Weights of a small GPT-style language model, trained from scratch on English Wikipedia: vocabulary 2048.
Each number is 128 + 24 x the weight over its row's rms, rounded and kept within 0 to 255. Layers, rows and columns count from 0. Numbers have three digits each. The size before them is the row's rms in percent of the matrix's.

# layer 7 MLP gate, 320x128, rms 0.12, rows 214-285, columns 64-127
096:158129118096132111121072134046106161126166083164179146151174154121137084129170145130119133136101104111116113114136135125125142152146113118162155137117119129141107136123131159136138093138123104
094:122123178156158122161138116158098128116117171124134130146166200121135136106132130164183146117167139120147145114096127148110118095141174110091160120125075148101148103163131159152131139145097136
106:132119173079145151163141168116131157109130111109162130151112104167128164092129118100137136105146116091121202169150151169148103135123130133141169153084095105146143127129084142163146141074129115
109:126114159176141144163157125068138136137133099143140124146120118178123132131141156116130098174132141163110129140082167161158140096074127114177137126168100173133106181122102128125141135163107133
097:156125118159121130145147106123136110130155198141164140126120113140134165096114124141133122131139102145119127078089109162136104151112143132111148109141150151126130102172091130159139149132135138
096:160193108163113144119083160074127123104148105146143144104134112161136123144134122114110117110106098153141153112143089096112115149149103114144111113104132119119119140172121125162125103109142145
099:148150100137163159146197091144116117152091108110149082173093154157143114146103122105126174138098145124127133104122124130142135090124139119157100087109153133116129125102115113096129137136121127
103:141118108086153124146135150113126114090145153146123124112117155129072121137108113103168080117130072135098100078045134154180129131175127165126109146158176153093147130170082136126111168162113130
090:137107135136158101115080084156111137144123149095128138111083062174143110092113150146181130119150121153101130145136084135100117125114161136115143137119110154154141125154125110104147112129113112
101:153130134159176091132146121110111129101156142170112141093095143152155105127146162124139099184145127184158136071122138148089133087107166136129067112140130078145131158171132101097119156179098139
094:160161133147134105120063092155174115166183147095159143145135124148112092153128177158138149107134127127090091134108131142109125123126119111146104113126102138097161168121123144152138127122137149
097:090078143161151130126096128111085105193129123132088143101120142100171139132129150157119132090142113105149111154096120129105113153126149096112139117113116089129159088130116090130104065113100123
106:110149146113093146129076151110150089116122136105131110110106105101108122109147142109111087164105061142122126130095127122118102133133136116113178143107117133110138130125110155120143109142107142
104:148104119109127135127142123127100111123102117143141123103131124144118118141127140149094159136144162129127126118099146141126157095145119108146152151138082115174146128118164127175188137128149104
104:161112109124110091091121157084134140083071123111145170130150126126107150107123120156134156150120119102094154115105096141120105118157159087152168118135075139126130120153140136142158145109114135
101:153098123139088149145141146133128092131097133104132119139124123131151144130154119083132144124102105104123152196080183131145138111109092107093121142087129142105125112131083131170106118095145160
107:166138135127094152139143112129113146103088124114155106179146146114137139146109126080159140174130138106129124125135124170094122133180147132158153157140118143151092107094106183133095135171093151
095:149130128168114094121088139134150099109155152088125144183164152142143126156128104094102128122144108145147136105158105111154134092146125111094147120130149093150143061116113136121110133165111107
097:124126132185133125104130114079156096113099118154122121118132148105101125106100139137100123144135127141162138093114102118129142109154147106096152160101153150062112129140121120145158154116097101
097:170102118123107137147130159105124128103122102130152098136115134172085130100096130140086162098139149098068097092131102150126155108135133153150133146159129139116111130133153128127159141136082151
104:165095116062091152145125134112117110120159099125149136156130113117112109147088129115119131115110090135133125123114124150120121104074124130159142108133122127048089110145134100120147153138166144
102:127130109104137145170096110136117159112102139113111154153166135108129088104162134108124104095154133118131119119145118118132150142072173158153106149159136123129160135108111117147130146119117123
097:130140107121143123112118103162137105136140141115145102131121092151175127150122087092146107156110130118132115079119088122132110129172112101157179139109155127101093149125140116156157137099119132
093:167115133082125126107125117146066110118104101156128154090152160174114151148160124099172140125144143102085138137129076125144109068149102124172185135138120128129119164129086127138176173135137122
093:123119145142150146110122147070127139131117093108141138125137107149186124115106150164145134116070109153109157107141133136119162137098130110200128118097165112119153129114132141119149101133115121
101:151100120154151186152130114118060094126110112128134163158150097167098145133096121083147097129129124130127155116113117130133090150167146104128142135100110124127148085065070124151141117114101142
098:128197175140160146167111169124154156122135140150161117133159099119128070158120106129097110112144089130133140098132110095160118121095136144121155148114152148151130102135126129156089098152121105
095:147139134170128115129162118139098208130098152134144120117141131100111095108105142135141176139131102135155158134151101121145141158125106163160073120081137125108106140126143099081105113067128102
096:125129179141128130128159127133105125113142090073135142121123151140139108135128113130112103129142079145076135157085108169133139124110142145159186089153130108167134110151123147125148121129081141
097:166155103158145142148132098088096127126136106136130126151130166138101108169150154126098185126124107118122141112120151112122112089136114126132144157131146101126112117095125093157121125181086135
107:122164117139105100150141166111136120124120136134121091118077102116174115165130097121184142127135162097097161145125105135139192167117109141135109119130084131134155150144169148144122144113102134
097:113151120075146128154134128121125124123162103117153094153160097146120101102090139112185076135112122105167132149102156163136114093109126130094130141147121075136153098158125132147139107069120148
108:130126142098138129129099141087130151084110106131173145132162129122138135120101115142176095115126150079086182182144149199157116129110088126143107175120125141100090123102097114114145127120104090
102:137133164146099137121096115071124136115122123128126138156068122125103092121122138126090123140115126139129092141135093141123121081168124152104112127096126126100123146137176095156142139124145136
093:112147143080090176111091160136130118092126170163121106156157115108150083127112127138142124142151080135135132113133102096119134122129082156133128155070169104117102122132133122102122167126134105
095:135139114169066147132119111104142130086125114152140126139127158120170131118170109129127155107150081107174130153125120135074131098135088142138194115102146153118139161154141104133131126104150121
094:139138120158113159115126148119041115136110142143139147108133126154072125105170115119126105117115091158099145083116145142129146107129121158117163116093158135157157139108062140163148101119152124
099:126100114105174068132096174068152126108121167164129125144135124143205117090132162125169153125137152163164137129122118149121136158117117124161133136128139154084149132122099081127162139099113114
093:107136121144094103166097116121113159130080115163133171160144133094112077104107106125120120146129198112069119147128067152121167132114114131130131120146125155127156152115145106142100117157095099
096:114133106165135105103138145121150106096130147133112119143139115115127055106096182171114173148141118109115136123103114085160127100120165099152112119125168132127129110127124163103132159150108093
101:154100114085154132155115153058096137103131112116115115141160126113159132164148168094133155122157131124143154099125099129114084100124109168113124091135170139123131112120086101160134126157150127
097:112095120131109103156124110118107159136129105110175139103089152117156136117088107162126140142135181147087101131148104122117118100125160075116132144119097128125118118107113152122131076139144123
091:146123142124148133090115099101119117138134167133140143123179127093122108132101127146132148166098135120095124138086175096142127085120122117147139135155131134140109164142136101152143130107085119
098:186148112108127149109139133141103116129105076125146132140138151157146120159149125163087096133084150136133109108147058185087116154124105139141132098130096145173135086100101145086140127135133103
105:141144135145082138116124162114122149132146108142149102158117128156133092120118103069118153136106125136160158110156138118149123122101111147126142117137198129068107122108135120117124145157147124
102:124116092120138156146154140121129138105107109124133150155161111146160107161092126125131145119095150115118111102081118121141113143123110095091105155101145140129100069097153150195174127138146107
098:167106107082144138109156117139117183125112115142124149118101114118150120124127153138067132122205139124105081123154099124128092133155129155131137165085102121166157112134068125154096116117116151
100:156134111106154117152131102111143132098180126148162144135143149111170122116105108147095117149171167119105129138110161108095142164168153124090147123140136145096114109076133132111131145143159104
093:120094116126086162148150113094109138126106165096132104129137111107124097120138131156148111128078122106152159117149150122136168139094114144128067188116134104145126150120098087130077134112126112
089:156121118121114112111175144140125128133106131157118153071149109111108149132095100116105108127145075126094133106102169148185115116143164137115099155132104127104089100138099136133167115131103112
097:162122112113122128173124130127113131103106129108147129151133117120138137167130121126128110134104133111094152108080157124195130112110169141111122123102131161165088095151061094131122104149144151
090:120163132113125158126109135143141144102135131125122132158134124123081103092168122107111084094113127083157105135122092143170165097128124124101179148098105126127125102111137150184145120129129094
098:158130121148139162110115141104145099164188146148124126120121143157112119105113136150105121159188131121103157133147131125103136100116165114190139123147084162091137139096143117116160128129148151
100:169186080179122138109121089108155108144142145133163135105145095170108132144150169130121091171125091149110100121133130168153153132130082140154126104138134167106146165147154131168137120163120136
094:124102130129136140151117129135141176146115109136178148065100159111131148145147112168118116120132128120131133134135109103090125122115140117134130179172083089131144120123140185148134117140144127
096:156108127157159125119106150114149154153142106150152111127117141161119112184188166139154115127086146130146120117087130124156157117119121107131125179139150087160132151084155145135139110128130166
095:157144130131108149116147102139137090114131152130129096162109167135168128183115109147127128112108114091121069118126137120114156111132098153206153119145132161120126127081106145114106177108176108
104:118146131136186135136115118103099098111163140107115155114097118140143070113171123161110164152102155144162129106092135155139105122133122131107117168112137116118081079134111149125127092108145131
096:109130103125145160123150094106124137099106154101152111122079134162160157138129102104078184125103126158129142123129086121132165114090116131138164108164105137155088131149135174141098147135105134
099:089136141177143136103121124102074122094129120114108097127152097109113142159109124120123125154124165101127175122125132153163122146101139135137126147150083112117109179101110135204159155161117129
093:108146148126126167113125162090132143167140106121132140121119124130168129137133114128138085099131125117127131127131118101140158148167137099108106096164177140100143112156094111138089146119123113
096:105096153147135147127141138131121134114145116078151177148126107152127136119139164124150144128098141106115151137101080116114097168108081120119105075057114152138128157163118145142161108120141112
102:104146151142125154112121167092132134095098156073115143092088154138094133125147130151143154138159090160185107168114130084122127123155059101144146157107091117147141122149138146123110102171130114
106:151087154169124115110119138114138087126121129130164131141123084109130101116135100144170114141153152063137161145082120121167106114159118098093117123116079122091146155110129125140142103118152137
101:084118146141143143132114124128140120131139123107110162138106117133069156131110157099135139171146152096102108109124145136137107131148140123123119146125105144147124141133093112152127208085185155
098:121124151201126094107134146156126126177122146108170125113160148133156096095100144146107100129138102099115178087086141112139135128127156095150093083105113127110113154133135165187128149163088140
100:084114134137147141103106134115148158119154119124152182103111140137119121115139127114103145119181154104115162146122115180141137174075164164112106128147125152143134126116088112082140109126116139
097:124108123087163096139097113117098133146101184145146106121133132109123097157126122101155115094128166105131120093142126095117155121127161136145140081104135146099120120136151156159127138111125124
109:128107119139094096146148136122090101100107114106187099146133070114100155130121081108162143137111153132107139137136103157153085091156127167131124121123088183134130142138128136102130145119108126
102:138133138124081135147157134077119149083096139095146125123180107146084104076139123132144146109154137089097090117141130143120149127156110115114122116121168106109125102158088083109159101101152116
098:110104087143150122154146075097172099083125123101118123131135104134172102104147183159141138098137141128143124111102113092152119079106136147138113119145125131088131107170135067137151102096113137
099:117130192137097136139105141100099152106086127112125144128144151133114145170137097130135174167136114117166108132171106147112135106173115169151129146174121110122145146161091122154155146121124143
# layer 7 MLP up, 320x128, rms 0.114, rows 214-284, columns 64-127
099:152119136145166116119125084093160104157136079122097128150128132154136048127126133088138138156105149136152124163129110081104127134136117107132102084136136139105124122159138151132119109122116120
098:117126131119128098115091096128124140115135065134132137100116073101103093152114127094131081115095133097093098144102130123133118159121139133124115171092141101187135119086135153133145115117146137
104:113095141148169118173104172136154160152160117121147161134125126155158150160153112107162115101106115098151133144119147123161095176142144139139183120112098120128101160176140147180139095134141121
105:084196133120138116108149116132144119138109142112091094155074148125121144088158183137130133118153076138141157134091127089086115157134109114148093078141111140130110128108155123149141116171129128
096:174124114124084162133104140103152110166154113138135125126093116163086140083138138130169123110147115114130105109164159116120145159142140129113148113090147177114132087123104105123131148130129151
097:149114151154154127139137143160157094143128116121134152122157095150101141125100135176144157117111116115132144147130109126110113136155152130165115136137119145108146118169140203137096101142126155
103:129156157105126112158100174101132169114190131170118081125166148120103123105144106174113076121164117129135129141129125133148128139150156125132111157134112137130143146157132165140138115125118159
095:099152115076166081178124131124152162113104154141128099130109184154097130113107133123124167108113155153146126134116168110122097146123123142121132088073137120092147133145144084141130136133121136
088:096114134176151129124111126108119140138078128121137113113129136144105121124109141174120134167128109146137148154124140152111108100113111141130115079097078135134128107099106123101165125078122110
097:094109134122091148114109098147123147130120116108119082142115131105172156129116096141129110073148126074094135165127104111147118154132113146131164100149165124113135121102155132120166130139162116
087:131097087120122140153117133054119141110114127111146082151134089103142152104128107136158104153108202106178148119165085135164193127127143092106127139111113118167105106088098131141165128152116106
097:127121140146156110120112122112133080153129114156131131104129152138186104113119108155139115149119124145122128133135128172109162133135123135156165144166116144130142113134112095148061108138061116
102:128087138088121161125122147147151132106126109095128072146127068132145111096111135107186126171130118138142147105115158153111130140110135143107144136130151147154117152088115129115154168138119120
101:146102116144150166126144084150131161171101115107121174100136175153145111129142071128131088157134123158108111116141151156100180120114129127120112133150158088106108128144099139120131125089148099
103:119179139139103157177131136137103116147168113144129130166133093131135095167105119153126140126164143140115085114104116127122136153131110142139109165137129118148093143158097105124115119098128081
096:095158149189139109157085149065146096132114079115133119147191157135123120132146154066161160120155122116133169140105146142139123101132132104107119088152108113142150146099110161097118117101077125
101:163133130158126122095098132135121107087082125184142100120133142123157134098127145150125129114164126143093150146116134139124094159099156148182135139146128132144095112133172082148129118136139104
094:123104179137161115145132099129134099127077115098114139132123155098155083131079117169131122173111121129083122105078116104072110098164135133120119128114113120147103147168100111131109108121135170
093:121139137107103127107165119186134112155116092139153103107104093150160133141143143114108181117105135118124125154156137165110093156043120192151162091086103142105124103117137141099092100143143175
095:098103121143108103130106112091151136110145130114118078124159164160161148165118127135138152166096103117132137095115109110097110114142097135140109089093111135143154162155104139137134169136133095
106:117115151116133153134090117159148134097140074070079134097094135126127109120104140099112142068133124147101156149161137135070087103092151137156152160107106147112137078138124168145121161138107134
103:123167088145133128127110118116154107125098156132109085128135125140066128155143128122128132095082116105078164122120154149129094170126152100127154147139157138147153130082093156136117088151089116
097:079111151128105129153165118110123180150108113135095169128157149157120152097098155131132129136143156131111149158164175124099121155129137098102101103154101136139132078158127113081102080129101107
090:105127136183136145164148098115194146131131152125145097157099100094113090090150138161107105122108113138160082122107160110120163166139168137103069120129139156145137096157167110105085099123127125
092:128124147130130121133128139173122146155141145138150119106085163129114174148103138087091117145163118105122086138113118116105125162130138137109116138159079128091108106154079136149114121132134130
099:152088112111121139160188124139161122142126164117111145123094131118180147124141151130116145131129114148120098099151063110099181178145131134106138111086144180113102130140079120143147117128122158
099:120098074119142097122161123145098129113098119095102154139052176110174157140110114128171146140124167125132185145106140119096134130167108122136135135127123063158150136119117144088150129129134160
102:135107162124132149132085118130147115115128107134146094133127101120147155134098148119199119088099141126148153129128090113109122174132130129140100089152128128126100157162156075096140140147164143
102:154107094149147134118085108160115127157151109130127149120126136090147149101117184152111147153108099165132143164119185166128148168112107117140130139148151174138115140085144170090137124138117115
094:123104107111085107100160104139100140092103097155114112110145129110193129124112152088128126125141161100188091164112120090139185116127102171133110112144145134135115151110089172119130118165142148
104:160145135143148155139160075132139120114105074136157101134140174141124107144181094102099114159143113091121087133104121105170075131139086127128149145141184096139105117109155146123117145106123137
104:070114181132193125118121085137110143140127108116115133177134129116163140110141154111128119152136121160097120172164128172115112144095116096129115122153123098130107104141163083166140114132139151
103:125124128125101129148125126097118133096140130129137093098103154120128111129132117194129191136116145129171110148136127111120109142118132137144100133095114129103125118142168123114129152113113111
100:140102110117105109148112141128099115113170120093100113125130155148131096147123131154144186151116169094106152096143134117116155142113133143206125131103095100141155134135112154110114140106147120
097:108095126131115131154145175124098113142105123111085132154148125107105128120166097131099166147132146150095100120155124129120120110156149126121110158110074135114137111125139111128171149133090152
092:129131166133111135121097143107125128149127094104109142115083062123120133170100123104118139121118121171164105106139113084117101134143142117133079131130130095129101169135155127132103117132105151
099:155123131152142149153100126145097097162082119104109154077132119129133163080130073094116102114139127151152159099133117159143073131110119143150125111127127127136172141149091100150128100150191147
096:129097114123100080128096072116164087100129156113123089101121153141113131098142146139120108139102131074098179153111162164172150137098146127100112126113165131104116121101111114098103129116138119
090:123131110136109130123128124131081150153124098138122177114185126099092126114094130106143136116144145126089100134135091184098133163097124151129128135115139183127128160126136116139113104172099116
094:128152133138133120133092114137151101109110171146142146159173103125107100127114138147134146123092125111131137146096141055162095095119119073153131120107146119129105122090140159129127149158135114
104:146142132136124123063137064108154126136151174123093145148102128117137149097097135101140122167138098164185158136132131124139132111124159147160139144190144149124157106118129156138144130141097138
097:133164170122150154108111124121112108116135173124118120178156099111157135136162144097119145113126097107130157137135114113125148114161086170149148115118144126130150149152124094159135191125087138
093:118107139155135127128142127152131124149130185151126098090127091158159132130121091137129136151136134132123114151120145135152144159111121173139143101197181130105114118081102131120155088163127139
098:139144152123119087163150133126131107155115137108127132144112162118115165149162106138105148150160167126114124128158079129176145142130144122111123119092141126130154156144112084135148151111139148
104:102138105149153157103135125107126152145123094156127149146100154152132101146108087072123140123136139111158101110160152108134144109122153169104133084155190112089101141111123120124138159147122135
097:107148148112124136113163157093144093098154126103113115127114109147145112120114126155133133135108082162157117127104153119143148099140101135095115141112171119146114117142145119161130127091130145
100:151106095095092148116168157123117164155118127122122135122171129141148125131143171122090105125143110095077145127113100130134090156147111140155175118113122182153142137147070102142110107104160152
097:142133145126113141113131126142116143174105101132121097153083129186099139127128125114147186159111145140150155116113148077153139134093125117126150149134175077155100092130117134090106118135124139
093:126105131122178124150114152131124134153106129114095106123142136134139146121145107110168181099173122107142150089091104139124116177075144143138112135158162114118113123138123100107118180114156120
090:150117130146153186077077095098111144119118118153088100137124139134121145085124108096114148107118117092143114142130100142115138119099128150099154201154126159158127140096165152115128131114182114
101:147134173126126120146140126135134081161080087137114144155161153102166156133112162144109154137114156169169113137085138192159162150119113130164100093099142148119106101155140115143133127166139122
091:138149114113108122113116130139091148131128144136104163155110159136095139117104143165134129145126168141159090107057123177126066172091167155121105089163163124161126177119129102142119136103099135
101:168151150115111131179181113143089119120106108097163114168127120105144127177147104086139124094101137117105097131107160118141110119142111115112133175096106145140150141143105138149135147158113121
096:120079161119099105152101131084108122105131114099179157160124108134143116126121094169146165124127140109109103093080088158066097126138109115136128134136093132108120159134093166109140129103141112
093:122091093114144161154121184171147146123125081112183122123116146124106158146137155150093113177134180129164138102103119120135107133116111102149139165139130132130153149104107160128125141140103120
101:120114119122128118103122164112166165163119100091115145105144140122111092129149177127151128167128114160156099112172132117083134105125144129141126183134108172134127097123116085147111068116108132
097:138174161128139114138117096137145071117141163142130120145125186107143149160130133160127155094121091110132114134080087157100148100137085146176128124090167122136143134091118116161111154122168109
097:129087098171130095132153087125131082152098137127091177120134129139124128099117120131130150118113148101151140148132134138164150080145101090141130158145158127108136176143149133119174089091118089
095:166178153131157104115123156155133141136177146129147140136147165081113123105136112154128115106098138123141073116128144106135162120114111146168157176085117138129162126112132131126154124151135124
105:125115142056178148121163115131145118149144146120140109087085122104114117140139137139137093109139151125136148199107159110143141099153174137095143134121133105127101150148091129119125120093097097
097:137131150153111107144146133139111123137088133121117122116098144098114129096165109139113148117161087138117058118119061129074142134154088114142116113106086113125122147150120123122160102173141144
096:115114112158098109116129103106159111184117162121105104077155130147117100106096094126109074131183138125121117140130178140175131093156135133158123108161135141073119137097120119128136111138136125
101:177135116133134153124126108151112122143147128118141157136196133132131146162136128131105120112163132124105121088122141168144113119070123133145113097168129132118073151188168116168154141107135121
112:068137145134152121133133103116091095135074079134149108147131157131109162111087129136117127107061160173142144168139125132147115158092096123120105110127170118186135073129089113159115148113140114
099:142149118118156126121138113146138147152121085106116127147117145144184127079150130140144160168151144115098146151145179123112133143159136105157083119130094132124126124129143146178145141127107114
103:124139086081180122137111118118137127103149062112147116153125131153126147154106155086100146099087125143143157108144155158137135142131115154121167132117136133139152096126103147117174116123161094
102:136086125103109135141111082157105113158108119159124118143128136144109141103118145137112118134135122154141158113107123117122130117090136092194139128104113135155149083074087104152128197128114120
102:168124104121115141154133111147105110104146152099147088140139191136112169136100144103167160150144093135133112157172150094139165117108120118164153109112152134113123107106145140139114169147115123
109:174153153112127124118141111140144135143145148140086129159101144148144129063146139160105149128110140137170133149146121140108161125096106149127080161168191117127151094112134114133085131124124129
100:159137168138139151108120130087105157110106142093166065119122114108134104116159109120105108116115128118093110117125119117134168123162103121094080098133116101134110130177107106147132120117132143
096:165103160147100170172128105122155135135158133111107120165103099115190148121128130146124188117096150125112155090127122118144149129122097127175170126108122102106103155145133115152127103105172155
# layer 7 MLP down (transposed), 320x128, rms 0.111, rows 214-284, columns 64-127
097:161122100154110127106157108206160115110178152126152122102112110135133161120113166164125107160093114148133094139109122120089139107154126134132081127118169139137156121104123130155065130141157137
094:111115106114080101130094113147095128182136112117092148129084097133091154104128130133106140105091114115106120089158136139141111114122105113100117144136134149124109149144147135140191105108108122
097:143167139093103113129142160114130134155145144124112113128150156145089152119191115102128102157151096146123161124136115116136109121134139141128112101107114131145136159130139118183129115131127088
108:108143121082111083129137111111112120124125094138132131122111113126095118176109145128111118082117141134170138135157137128153115115180117099128120123105126105162127148102130127125112128144145141
096:158149126127141117126136164157136099088146150084152103121167155130127123172149158121107121159130099126114138145151089089113077131112133132157169120133092104164124105145116169108147121093114134
100:127107176115131124156119153133181132144125108083157108134112109138163140158124167114119135152126091143092134124111126079112138119140163092161135106124104097150117130159117142073129125126101094
094:141148166107080132132126159120148100111111133132157129154159099126152140152117109143100116142157178098151161140137133140151144125156156112175136157151106139088133113156153156100110143129149123
101:124095139153133151082137104094132146126177137081132120138119108157179097148150137119125095103139141138120128112130118122107122113110105107131154154135153138153128140088114144109125102123158109
089:153164115117141157091119159120109147104126126101120121128153130129104120142138096097122157142130147135109115137157109115165116135132103161121131113183168092100134114128147103094145131179087150
095:097146140087126111110141144113100116136132120134127159148161131126111102087156102102153136125155113134152104105128145150096119106157137109108094110093131130145108125120130130126142142099167086
091:135083142121145123151141112095131138123125108119160153118146101147133080098146130113151117150127137125124086130136079152134160126131179114137143095094116141115142138146124076163113130123124136
094:110139093137088156113120140112121152070135143139156136117148116097102145136101131143158142116144117123094158121119142090139131097139151115097119138102122120151129128110135142121171110120150120
099:114137150128117124139132117128107135135090063140151129125155140123160106123114095145140154120199129137086144163130163120121178128122100099149088156125112096142120117149118153167144105137115126
104:126134142121092093132115133170114111134142155148173129168173117143121122158136157147125148081135121089156117110104119104120095111114134153121105139121112145149136170131167140171133096190119147
104:159128156081151142150127128139172136155101121129133141111150128142140111161136136114123132130091128105140096159114084147153138118097121114139087134144118126140084143176101116106102143107092090
100:081135101115150089090110106105144129132108130112081132135151143180144136102133144105124150126125140147130149180117155123171150106124121111133108153160113123149146143146126148126167125097156086
102:130122162143108108138115149117140131140146131094177099119149130111117132132141164097121123104154101164120100159161105115124112106110158130098137148148161165125082118149117116133146101097111187
096:166140087126094151130130119104101099121139125102128147112136091061129167093122112095149129141145143144092148178155130133110107131157117131088149130115155127103136112106120160125154136104145149
092:101152149145128111100131077118109183133140125142160104109126117143069106129136124142093141144126149120117113136122123118145109149119145109164126161116159089039128111160109124136165161144114092
099:124087148105084113148144102101116096167131125136135145116151141115133142132108145165125137147087131072130086087148103142113114091130132124175120120122124159116080128171138157140110144140162154
111:174100132133137118129138132139132100096140127126148135089106134168130131103164145146147099130092091151112110185152136118110088129108160117144141149155136158129083114152115126128109111115092090
109:137105116089143167132121152125142111183155113130080161130153104129117122137136192133160123144112110119154125117121131111130179081134122150172118094118110125131132137145170122111131169118157094
092:167156105136104107134148106152137113125144119104185133118194110150130104175118103117133146149080126103160089111117118128165113137154082116176127131116120145171122157135133129152133106114177111
093:112148129136130155196121141143120152112131129084160112160089144141141121110140134133121123150091124137154104143117169120098121151166138140113122132130136131098116144136126113119088110152105142
092:143115161126140164130149120057122125127133159150082111107121121142113089138091084108135116127086122092116163078107148120136147143111119136128126125131098120130135152136148140128121135115081145
102:142141127106146099146161161137168113104124146126143113097096141098132130145119108155126207191118094173114140151106126174132137122120110150140165152082171158125140140128137144111144112133147141
091:154148142157137122139095122129118132127147136102150131122111124096135080109165133144124105132172127134146142096151130120138111119103118155130111114142151181122172152136123161117123127140108124
105:107142076186137122106166119133086161063116132150129146152123134128081114141106129155133164142164106148129138141173155159162101155108097117156096109089119107168157107060125133133135093115114111
102:111098092156101101137126105085118160124143105102134086154138117143120135105125139141119103139126137160141145177163133151141124131132114101114144093149173148113169116084100134144150151117134186
098:148120146144151136107173150107153133128132065120117129112153154134096120116115128114145133131120119150119139126148135135119135131134111125108104108104089133152159150131129116149147132133135140
103:167115129125156110092116161115182097101143114083079132154120112169166142105082150118122165149127129167142133164104136095132115124109086153119141125135122134103144114129157122110157173163114138
102:121152171107185120137113150161111113185125145159110140096109129128153129127137102137110105152097119131092110097107099111108191152169113132120099140158118147088136124093146107139122138126145167
102:109146153148130122145149145106104124103186116130146111099166184101130095174116104100124111060149141112119151093096154161136105138126123123099121144087099139131116148137126109103137130145110130
102:132103122155131159120088089118102128145126099122123132136116126154140095133104122157169090126144095096175139093113171156128098089106126157158131139156130137137143108142146139106137096176121189
100:149120146112131130137104100136112121142162088168151151122140137127153114109103162128152109112102094127170152063118158139141131115084114134149089142141122151143123191128108130124106109140094125
097:137131111134157142110105106106147126099098100162174151093151114113146132086130131128171114121127148135145152149144114150114142121126081079122123164145086153146147103140105165137151092157078065
094:131108145115138096156152128126148152132110151138137097148160166107143086155096160150139133152127133113129109115160108096151122148141109128085124128111116173128132091104145159125125116101130153
100:128127093146121124160099140067122124135155110126113120148134100137127115086132156132103134109134132083144093118123165117109171155126136155165121176141108102101142135143107121100112112132136118
090:096146115113119126122090165132133129137135129122113138137122149111114107115159142161149115145114131090108129162123096116153158111124118148132095108088163107130147163116101121171138138138142153
090:111086124085157137100141148106138114130121121127103104175111132109143157114139141157105104124124109118121125153124143143104151141140116149122149108145097106104151131160102121119175128101122174
109:117162138141120151108135150147122142079124121120149167156109128141108169099166133196162127179104153062149152147136144093119164101120149150129116118137158123141135104182124154148154132112141146
094:152133174146165110132140146109100145099139137134110105150144128106137128142156123088133140157138117101155124101087111129119112106155145137134145139144130140120123182145095088095117160107118128
096:144146099129141123122150069150125125158111135123143151113158129102121140139140146150160126098108135140149120139138110149074123143113069125101124152079094122155140061114115160105102131105113119
096:158144116119170162115162102140112115122117155104112128105150161144121173154122146130147141118114184133178125099133107156074138145159126129158138153071123101139145141091109099140094164153126129
099:139137131147148146124129116157147133168153106129096125125124165141144133120115131124120128126139153131200101134172087109117136157148084136137105145104144106154140111128110135111125158104107155
104:180104160122135127103116146143143077104160085142171115108118150059069126095094157108119146121119148110141114113142160157120124110143155126134150141130125136140141119162154104066139110116106135
099:166121104088150169128115195164160124144115128125107121162132132145131096142144153129110166122106137125157115100149125167112154098099109143120130133130134114132116152109113131125092146141065127
098:129134116144068111127158139073139113123108177081152129134128127106114145108123138127140126094102105127146101095112124158141123139109119135147135137144074140139135159135133134145132147105112107
093:119119117141109094148149132157094121124147120125161107116165126092102082146132122106108088155104138138145128135188117109120139124127150116154138163099090109145167203084114102133100138130136144
093:128110139112155141093099111156112119118100137097083150168106131142143170115158118098139108154139165124128104146112131156054129159160139099096159150094130150110144135124119141133154109134150133
100:134122134141109123127115092118094116142110166156126125121134093137141152146118146129106127173105130149144142139135122128157133147149120171120103136147189160142147116153147111125131160124122112
093:162171132141103141148158096111138106187122105136127073087166098117134136116116128113161095101130117134128179101120122102085118125141122130159114100134106168095135113136139144148145105150119118
098:118118110111128146086157164132151136155137130099178159105126103144166104089129117098112131147108125144121148172119111159109134104116133158154135100134120187098100160159166128154107126136106148
097:132115139180124136121115103090153086142153128116135096074138114100154118147108126076162128156135115082107111132092141170128179149136100137126128156141134144138128148123124097144129102118110123
091:101105111125150126121137139139087142165179158086096170112111119119167148163115115174118098105127148165128138135104123115167106145164116148127112113128098124151153132149109131161119122132138123
099:132090128107138150145106109138142127123159128150132128104080166148124124106134151099113136144123092139117118117147091078171091188125143121122131104125147127136108143108143110145155172149151122
091:146178142169130140105157132162131155125152155141104104099105144123084088171141126121115141133156107082123120120158133192132112143150112118154114108117163135106123115108139148111142089146126141
103:122122189112139133151154109124122102105139092140138147138106135107112131113114107181135136138131118133125081106146168150135113121118141137132103147113117134134111109096082107140080115148131163
095:138157132118137091164137155144122142134111133173132144135082103158117120175140111102163128129123136140157141097124126153119105157146150122160140130107097121157114103129115128083120180104126090
108:130142147105149132131130158093116109166147116154138099112132137134036139130127107139124135115166105131121143106120123100127118084185132124170157121141131160137115153134101161135141133144087108
099:128158124108156168123105147108127167094152140136149121121140124143168143161120159141110073088116147155153154097179157096142150147124162144147104128137185113118123133098106119135113201102140117
092:144098148090148098115123119117131096165173201129144132084103123108136132141101135120153084155140118106121132124133124123154126146126138139172130090129113129118157104157117107138152129126178128
100:133122128157124113107144122098087123137083154119128129123098152170076146108131156158151132112141113112171132129121106098199115129149091123153103138099093127110118111122113135131144115118101142
109:097128129164144136094140120146118103147073156153178171155149090156146121155151097130116133112161119143160143139144173120109114117139149136128100151164132143103132140153125142135094148091175077
103:143117138115175122126137125119142151132130137156086112125134139124116102091144150104146136122123111111110108116137133174163131115128139078096181088091102136107148141135112082146131145115160125
097:118122093143126146112145159118114124154139108118095133151109126129140148145180139125141115139121107151132163150147114143129156150136164143114124104118083134113114106157165122146135120104156167
106:119158101110098118167136091099110111133170115105174132104178143154142161124143120126142121138130131094137130151137161103163081118139122115130150162114164141137156126122088112131133121154176106
103:131105135159133143171152143174131135139125132151138117131144123107062113109129121112127105143148156103152119142159085150137115114143134102088131165115127113149105140145109094086080180110120115
103:156148173110148133148146122106098146125111150110064169129108127146137118120151152148122155138143141106139101122107165148145172132122136120111141158130140143115149142122118114111181122139083173
096:090097099117139138135148101204127099134116142137141113123123126118105120120125124122118057146116109128172133150152167139123124168078091124115104123140081145164132149083112145132115121147134165
095:099109105108130103151154102117111138139124152099112116154158148122105114132122198142124114123129142133130079116142104096179141093097149156096142152118121137079119088121167120148110112109082162